Weights of a small GPT-style language model, trained from scratch on English Wikipedia.
Size: width 128, 2 heads of 64, vocabulary 2088.
Architecture: rotary positions, tied embeddings.
Training: a variant of Adam for these matrices, 9565 steps.
Each number is 128 + 32 x the weight over its row's rms, rounded and kept within 0 to 255. Layers, rows and columns count from 0. Numbers have three digits each. The size before them is the row's rms in percent of the matrix's.

# layer 5 attention value, 128x128, rms 0.0877, rows 0-127, columns 64-127
102:173134110058137112117141083122156159132123083115123167110120096123097099139126238139188073138143165162146116125089136105120098141158096118157106085141093148110142123129134094094141144153097157
101:125099086090138169165119096175106119121126147081097145134097190121125124160108151122179108093147134171131058167115113113061168112124179123113163150127118154174209141050123138100084130173139137
108:112126147095090103170112015089134163141135176171082099076096169207119115142157151164079089110132128138097149156122163098154077163110141126103085210185139127135158130115165154131134100099124105
113:150123075119083132141135121113148063108223120132157170140130122173132122144122121111083162107193141110181153172166101100065193142123132096081121101120112090103155142118154082156143122217101113
109:101130169126196105078112032079138113104198048120120135071114148151152149140119181114130135112113070110116168150108081085182103120131150154141138136142119100097088144154114138183129124172146133
098:185125131089066159162130168143180098156182134097122146115119110108103099160187180156101148116147091046144151130175139148126130119146150117149116132082120076112137129122145203175178155142156163
110:089161112110170126180096175098167202117145086165103120080121137090128184143121133091146161130132116109090155116153120106145175167139158147182143090079159109157141109151104063160065142072172145
100:137151033146188137069172119155111096098100173128154175117176074147146101127085124108096103086140105132160117116139121125109183202105073123088128174090108118150071110125168072087103114113156121
109:163113175133101114103095172120091111128164145128169115140139117080107129155148184122156108155109078121132068118168083107121159149157100139124158248105124119144122135111121041167112108113100095
114:135108151111183136094089128170122186154191132147110120189142079075131157102099044113106094159114089132136091145152152114132080165213143094140108100106158106106123165159157162174201133128123129
111:068145195171124116182147132075089101119105124115154167171145149153164152122117068114144077166129162180105165159122137142159201125106160129220173174095133124127081131151111093103083137098146101
107:156105149071153137195110157113086098164148124173148157111085103134128141112097145101097160154122144159098185154152133143151075090133067156107184103122113122124140172109095189151075128129111148
098:133142125148126131125110133173126138152070146102086091149095127165125105137126162196117130107166144166177093080151112170197119072096165115183174116105143111126100145136115129124109098139112130
107:127123190080078145131170154159142110104157099139124164097101147095152093152126065150167189130115121073100169128188210075123098128141095114099155164134096123140172086090154089069141095118105126
108:166155178139085150122143079132118140092144076086131161137084122131124187050173145112129100132144185127163090164127103160070138133113115105124119123107148116162061100098096212109128103100106137
100:164131153166142143146113090131151153132127106105170120113137119138131170129096094097144101164112168222130101095142110157161117106111133112131089113108130070166109108138107100141174082204119158
104:124162125169098151093114118101126136111123095153065108111108123154173149130131131135113114129130179095164086109126090106170163092188121112103124080098177172150073142131192201176158080042185150
108:129094126122077132116092133192151150188144104123156115092086134170118142127086142140127098082128086152127118135114054139167093138185134102147200116141152119096116214178084102122093146102149080
104:177135105118122142094157172184107171113124160088078085102095141124163103098126119143148112131138076132132151120126094160089088135108071104122139109157129152092123111168141115139118138102109141
107:155151049123105129105114145106139157122183160176158188166154111132099110137100169128095140171119176153148141098134168156093093117077128121135127123081152125136099143125155138142084148143145130
109:129117152071104115133144123142140147107136076034092115161178136133162094139176133109120145149126179162137138124121113151074093095088178160148112165065083104086148098146144099140173139109136153
109:096113103148079160087127111154170092099096211121150138130134113142184140104145156125106109122114122148107148152083183120124143078224136096135160091105134148095132130114131112116175138112136124
105:196114132114145152132089152140151117078107074128173148120119148151192135148126126113139108106188105089077152044126197124109118134081113145134091118147106100162149121144119120124093167129089104
112:175131142149141100117129124157134143181102114113197142047134066168123096078112145105154174087149157134088123108093131153149119159111182129148127179086100231136188095072086092074138136108129132
106:098152053153146144125156151080122174097149192091074145110136184142136092145115120165087112106167156106150105098188148117133121136114139128130167102166113127160157150148148136188157090134162193
104:106061095146162090098118173116079129144156083173123104138165087180144141113101138135105111097141116140106182145138154083103100140111159126131139095085133146155171167077116118159146101096192110
104:144130119168076142092108134116116123161126124162090169107121136166104088074105156173112133195129128120093113143149126149120155098130142170073154150135163076120101062075181130192132123149081136
107:132150111083095160114143146098077141111134104091112111131170068164099180154126143161109082120085120102101126156180106141092123143198184188110128106110122128120150127154089108125105154145132125
103:158081204133228088123147109144149120134128136126150107090122147166127148113100111132199182096161156125109084113138198173172121130134140104104118128132120128119099149101146161138105112091113085
109:159122089139141101093105105106144139196095113154149156144156195078161148135092185108085127152170121166126113149147123128113134085107103140159126169114139172180151104205066155132117098164108140
102:101175119192141157119071140144072071095121139141117151174096127131121167181115114131209147124143126158150135169118118114150131103164085099107070135123131171130146141158045074154170099136146131
108:129136119184100108109107126104127152083129148114156123079179108153102112159102164116178157119148156132100131108127104107148214117132108141095132196113113091170106169074122124145103138092142114
101:081085071130152100117099136097169115110141118101061153124141091122179166120121082090122115125116112156109091197092108120124184137087127131109106095117138138142159122109116132149107127124138118
116:142128155177117123211085110151141182164058151121169150114164127125136207160122171136168151112152119158167084170121104101084157085105119157112130141124141126074115134083125163124168132148132097
098:148124050146236134087155164154088118143175087125150084126160143140122127102147123155146085119109144116182117135090103097111118181140153109174121071203100156123140144141170143114177131155152122
111:166138154142120103060099147050140095202127122118119139101188149130186166214107115133119142135173108179140174158166130121108117144159121080136143133162137165131115121121131139173125105187175100
107:135082165163155098124104164149092151172191104157083135132101123103141212087129102121128122100133146154155124138155197098145177098096140165080123063067143104079140142120158037084125114078106112
107:131109162152097106147123108116156065126177151068097115099141116146107163121120097138075142134172081119111077131083173111237153143136140166102141094167124078106109122135135098079146106156113109
110:131147076104158104126109058160110088147141176118111149120180172082124111099149189159133154105097104154089205160125163102202124126133171107105092103182111147091116144101120152134136154110114122
105:123147112162015147153149120139199091146138120141131113087115150147103121061123115164202170113100117132170133133113133191108187092117155165136100070093168154118097145112123135166086145108160144
109:157135135103109079134150118181089167154170143157106142116181129128153071137125148141159170103108152158110185142156116111091165160138133132130130148100167123148151153107160162124175139154059107
105:140089102176074137099140103114097177128133130131094123126149136167103140139165153181142101125153117090122149111151100115174129129119130098123152079108160117122065074142134072081151147138118120
092:135115161143074145072141106138120136074086084144094091092129126163149128148072187092104158140111122091142167125175172159187156156113157074141119079115061108077090128157126163087108130070100122
103:146156171108176118130149116054135070119124145131148079073090153191144125073114117131096108075109123092126134131148161126115139149103149149182118172127121120143130149159129131150128118109168072
103:070161169138110110157146081178076088130107096114153139130104158139122111137082146071090128088144142174138138102160144174111068176152176133102149166122151087135100214086126132109147118129157104
111:137137168126154145192107128076112115148187094106189131069136137142166134091171147071083151161082155074172107169158131133185112120111161133091170094177120136121185072149092121108157149132138141
113:084110121088126134120151093129119142100064086157050121148191133146108123147151201114162126156151105053140096200136172153136127155152091140153111097067146123157101130074129136113164145141133121
102:172133152166160142136129037143109158132113151172199102140130141100086138160120144203108132153162119139154139061138098156058189106119089056135100127177110122132102115140150099140174109110071119
108:072143175122137164168091078104128124150138146104082142158077136119171157106108137144125098121125138121119133157186136135054105110134169123127136192154137137151110140107191044125119143100120127
105:145112129162131167084103083152090073119118171203125109144069044131099127160107133100144149091127185149073106133160093156118137091122149148159080162115124143111160091142158129151114133110116130
103:104132186144141133134166129168166156127102153171123112079159161103177116088141161063135170167099130148112120126123117067119116099119112156099171052089055145144119120122077151150095167141104126
111:118156128163076135134135067136125140086134098147171139081104098093128123139178136156102168170135161039154151083153192162163128140098076158112135143136135097147155189154134129138127119151031096
103:094155185073140090183158096133160145102145155106114110095089108117158082166114131125139156159120089120218140151156090153131170167105154182156148072205096192184141166103053150102205133150129150
099:128141133114131175070205133138081105148108164098147174059132137133128118155115101113098158147153114174087154164139170148129223148165080162136109084140149127107152144105175103129138124076132089
106:147110156184147089191135149127149097078133121137173084171187189148165131141141130121104071144088163123106087159147097141131201125161127129148099079156089191130093104096100111150196154130120098
107:189105107059075183128097062135098232154100125100103121166086122131168118138125117094133131084132152162140160121148138101162095178149075141176137072158098139130147106132151100137141098158103145
106:099157136110133095192103096112109179117109169115143101054143077132175164129115163124113140150102148149164103136141135166083151128163122083173162145100138048146089115101110144152175122086124130
105:142130158084138122066106145061089104184143090135090154120127137121129163041129159184108193082113170121119114024133150072124148171092100125186148111122104165123110142161130172125182156117127123
104:148142102084093142153175098119053151068061068153060122087131089109120157123149090125101130136129154158149129107178050109130123219078024152122131140117111132169143168096144137135113134140119124
103:146139174105117159090067136139184158118200058163140140127171121129181153120157145143183145110126135099098092172142132132189069156175144118164152172140131165129088101138166174082144103124111140
109:185128096074129131126167183076153181091137099153199134179151155121148150156087135123128107088117086161139099158153108065154096072135180100119158155126135117131122184175109141091111113097125118
108:112153151182115110115093108094133190168090071094142099095131102160100124178158136154140149140137160105170201153122098107124144112120124101047159056125119142123142148117137095129115125178135112
103:135109093119113120183058145079159116122182133139111051105165120168142129128094120101130155150124106150116126068153109147137156118114158136145095104151120131117108124090158198119113160153196082
107:160199133073148147095203087074234074161106147123144069135072105093171145158141126157186096123095119185140160151103142110137116116047115107089168091095104052132136125144137141188153147088179111
099:103097155130196118114114099113160107175128123074157143127136087123179131101162094081166116165144254144138122140141155089109134105118187122077105049159131112105170107170161146150088112096170139
098:136110091104151121144092103143129180161145150116095136159145134157111065183152156108181082113088092142121073093163098122069172124130071136134127188093118153124167110138071072138102117114098096
087:090111066133144144143130147152161145075125149170111161142079059131128107052179193124107126113148086163115120100135157089143176109097105134125111108105134104104132209202114098131083117092129128
093:164116162098105098168125114122145178129111089106107155147138124125103098107107178121109055135157135094133117098111123144063166103111142116202158209159136121101119139139148127118108129080135100
091:126110146170177132227105151128110145136108155161173125124099141097182188153088132131205187124104148138128162116095085108182076128143119098083117226105115148149126057115145113114140114128112082
100:188191120124178140120142172149149151108171095095129156114200112135131065107118159153086128111121140122158124150147140150080123148082155127156122161091117052115134107132125105187074136203090095
096:107149072070075165164168182135121100146124132088117113110146146132110098130125139088133169134127152155068185139118215171126164128132163100113097140103122093150124116123116110106142136108196118
092:159104117129121125132101171120125159139113145180099142139183102146103162065111182130162129114137137078203149158130152122111161126127079135133183156153107173165098149074079160143031141150176101
097:124159113095093151151131148138131095148166097128106155084113109189131100080102086118146114096128084181113116149117095119126064125111110143165155108142121102169156068145064186160054152100091110
097:111083122199180124156129137191170157180092129145177143144086140109152215126144111131122125117155139106120203163178130114137038122123174150094143091157140095163103144195093050141151126125122135
087:158122131092126094152091081074109213117154128172118135130162142144141153155107059104146152109142138150117153113087113148119122161132175133155158126110158154104158061116104078135067138078112116
095:138137080150150113170107104151171147147154139157138141144131113153126139151124144084117161158122130086129106121178068148119112161162160106046087138131114156154144071099151043111151116161103140
092:181110188139139127121113120103078126091148150066144133136178050143103078143151192144150125079103132130153119114138116133157110112071163141101150148140125094122189119139075163095109121111117119
095:129097148165123156135139157141078096098122232135180140114113115130102083162144141165042123106161157106095146093139165179099106102136111133164129171097134132089122155220073192132141106127135147
096:141090158173183106100115150167090151137136162104073150204155114093163121163122117152083099144165119112177141086089173158087110184158123100130119144098146113158142108143074153083120139141151141
089:117150090104102104140156152155141149150086138116065127126131124108148097141117097098123169123173103104100114130137145142065153204169151142117148140161130167102074083092195140152153169094097131
091:133081122120145136115116086162163091120085124156204129113136102085163189124166098114145127132137126137140117130143154088150121128117137145131112119130133154151070131093190100115150128100116136
098:106129111159133146163113149038109168162193185143109072114105119101159145139170122177122151174152104151106189138155052086177135086136062106072128070119142146145152102087118108076132152124143161
090:142139075123137107077080174142155139115099174141138142120150144145165106101125115158110142150133114169133132091168123134144164182075133076137174148198149136104108121111123112110107173151130123
094:134115124137166145136090130140135123179077192108126102144053119145111105151158103152129069081135166143115189100142102110184103100148182109117131158153114188125080061082158169127106138133118165
093:113169112188167129101137182117141153145134113117082147069117138152138147094120199132147099089143065106109164137117162128160140183125142097090136120124140109102079188156106125086074125146048122
093:130097104146066145133111163145094148112085199116109138116118038178172119141143166144047159116125043157153135132116152102127209123088151117177142193184138138075134148172154138152169144142124121
096:114120119099137143159146151159095095128150147120128123131102129075115091168120146111177141141057136160120117160113220155167151186114173117082122123180107077101156123146154087127170115079156153
092:109168192156111144177193172128136083104090101107092158029134096112118092086095180096075153159101103104116146106118145169085089073089147107116144151158129140112163193130148093131105146127096162
090:124124119146103111141135148146159148121207158142194199112174124091097090067113143124113143089168142186097114149113101133153118093105109090124056122105119105136103174065125148083224137132138137
089:126182142140126142101147067120113118122142057118161161089090110147099121144106176121145128164116064153125095146161153127171078141118106113214099161127124141123114142109133063095173108084159111
094:130119150120143142120149089187101090104132161139117152106196183098144127113135088149117137111109114147092182154123132112165073178113119151104140109161126117134139149142160155162111114147151151
089:175131132151093107170117106140122100133158043117129136081183089096113120159103084129186082158127085107103181124139155108097136096129096121111088123091151111118080087185120105115107113107098133
096:147130119162072114099122150083133174121126119133081131123102148119136126123104143174173080125112127090141135114118135097110125133107152133158104168143121137109159150241125143123036151128080114
088:086106194123112140164133149121141087132126121107121135145121114094154109081123144114168119069116137093108140115131209175033163103115166121143130047086125103166140133108126173120111138143150131
103:107156125094122137106142213134134119157154113191183125148125132157111173116124091110135076140105123166105152101160148116135111094097109107166123131113117171138122073122124105119132132180160111
095:134081131157093107132171170164160101154079132177208138130133108115117149139153153115077154114137121129107142146187141112134173144098082132082131118147122075130076132127197132159191122186131116
095:097120126144158137102132154130159080097129191145156096046077105105147137164155151157091138179163040127085138100092159121174123073136142115091162096165118140132164132073125125112173162203133134
093:077103053093128140139092157107125154131098162102145157109109120153130142120125172185085142130150134127165134150173076078184196145129068136109067106115142124082100131114141138097150108122173103
093:141136082176159134085142098140160152104138167129124141106155075135057041152181128093084148105115112173125143147155065134118134170166118142045145153079128103145148196135162117112143125134149138
094:146090084144074130084175145102182114124139139164167179086114127110144144149115171099177129145129109103099081113102084160075114153067133152097064074158109111114148193134114121114096137144158103
089:148133120161163123127128106136112034118026123110174135156104114112100132166096184134086160110113124152116108161145157187165098143156074115094177196133130138098112126153046187126138096127132106
094:177149151056135142157136156129141112158165131101085128185165149139221177104122134114154169157115115153135076114102137142139153087110101137116097064124116143133158106127145118104127164098111108
096:115155098119087117136150136129149131116123141122144151090114174097093139081166118150090113136121097139144127124067115167158146112170076134098117203120110133133090124104112164120175112161096166
089:088113176180146132055124133113128166150182064127132146123081165094109142155095022115158130105117128134146113128167055129148137124087096104129192147135155116095120091113147103096116164176098122
093:170131166106180144117121138196114126165114135059159143087152104113107112137087105108059101110133163106172165092152068102183105104149134123153161135132118177100106099147081114111135117140089175
093:066152183037117154199139168130131138166095152123136115191161123102127134197117097146106177164154107177109211109135128133148142135105106160179061133114160136116087155088164092130161153212121105
097:152115178132107134140078090148092123123187095137123110180102136096168100098096082172158132128102144165168130146143153150072147094109100107204082122141118126115121140089106183173109145139098120
101:124133061182123120205175149157137121155163118158181170113112111114124110167130148141108134099128130138127098120168109144109073146095157097148150146158139102150134098177144163117087123140236124
092:117145141114041113155163137160128164081118137138113155102124077073094120107157136106123072104128161150149136169100157179165175119112062117158112152121142147094205184160135122115149108134120105
095:172180106085079132109144149088170126132107114062147101124131091128114128131138159149085069147147106135103088105101107164119137166145203085098095099160130125122117124126123102119074149068121145
095:147156181125101128179173124122137125138195178141077125136155110166149089143173086127128096152102177103115084103149146124093132132107108101189155073139146120157148098097109148128129130115153139
089:111081124104116126190118164146126099089132108101138105107059148133131105128092190085123096098128154105086115109171057131151046161201186165124164136127108118134161150088152148169095127115119142
099:107144113135154148129111120104151151087124094160090090123133147163115158187188135088117068132122154099108041127082143116196123095057172113136082173113141115132079055186115119116077148172082121
086:107092153069176111066127118163132129103179128134092131096144126098159122116139145083211096112105121136105136067111085136154179160178175128108114122114110115162089136143155172113133116198130143
090:113156173121153106120143145146126143201106114122180131163138109164180147113109178121124185110133159110168102151095135173130125065111183141165117141160114134148125094064089135128205123073107180
095:113141132153103117157145112139141107186149105091080134129095153182129135130143118144195164125128115105167094139110130158157115077112113131145164126173144063131100003133116162118095139086104137
093:090099109155147095119171082090131179093113115111203132148185108084163141132121175136065086152161076137090122089143112157087141107140172146168140144115147136136128086086132119113137117108142130
099:141155158126065130132148144091129142053110083129098157143105040126032121161124146116164157114135118196131138117161126167179143179106101111122138089145104130101139110144101090128078141132147144
097:144111110106112129106165144163137103131126109116220150153092206108138157207156108123197155114110121163136140149168152142147109125138170116101156132097143174159107138096165153167110128156150125
080:118132122082140138107149174109134113128109124136142106105071109206103176060097183111075150176116160050086125066145159146143121118082105102156119084176142103155122162145112158129137146125080133
097:120127146068155167133097211092110145078150141148136098102079122159156111064167149093158117139139144126158137141077134157145122148136134114150142194139147144141159136139114191150143128184151147
097:154114161124139086080138093101170139169137083104191142080161134177093133158123104194135160148135119138147133133062102162073181152149043127092130078062152136112119075138099102169135138130097146
097:088121120085143117114131087110145145132100100146103138139135137181136133132153113092153168139126108147149200081099129117189072151117153119134124114128135132155161197100080139114108139090155139
090:145131157154166134058127150136127186120130126192146166115088107167070117158123089145079155138147227122164146174117132084109141092079146101141105103112127141092133117156126152141110149140099149
106:180186153067142131130123203141118151113139106130126171114126108076073104128154149144054140101143132118128173141106124179173094085090169111149143097126115078116157196112076098128105142102113128
088:162158132129117143195122085121148115155130037113115106172147159116034133144136166096089079137147142152149152148086064113149169110112088119146147183105139088151153125128161083131156108150073112
084:123120081125141099124149132135110131101141168103187154147098162099165079127105133191188169140113181109161094125182124132150089134121190110134083229137107099142160157100129150162159154073113094
093:093158159091148126176159077126102164106155136128120102138120216186120046099106137144200155150131154092076124107101084135158195180117163119096142110131136097159143105143066193099065129175088129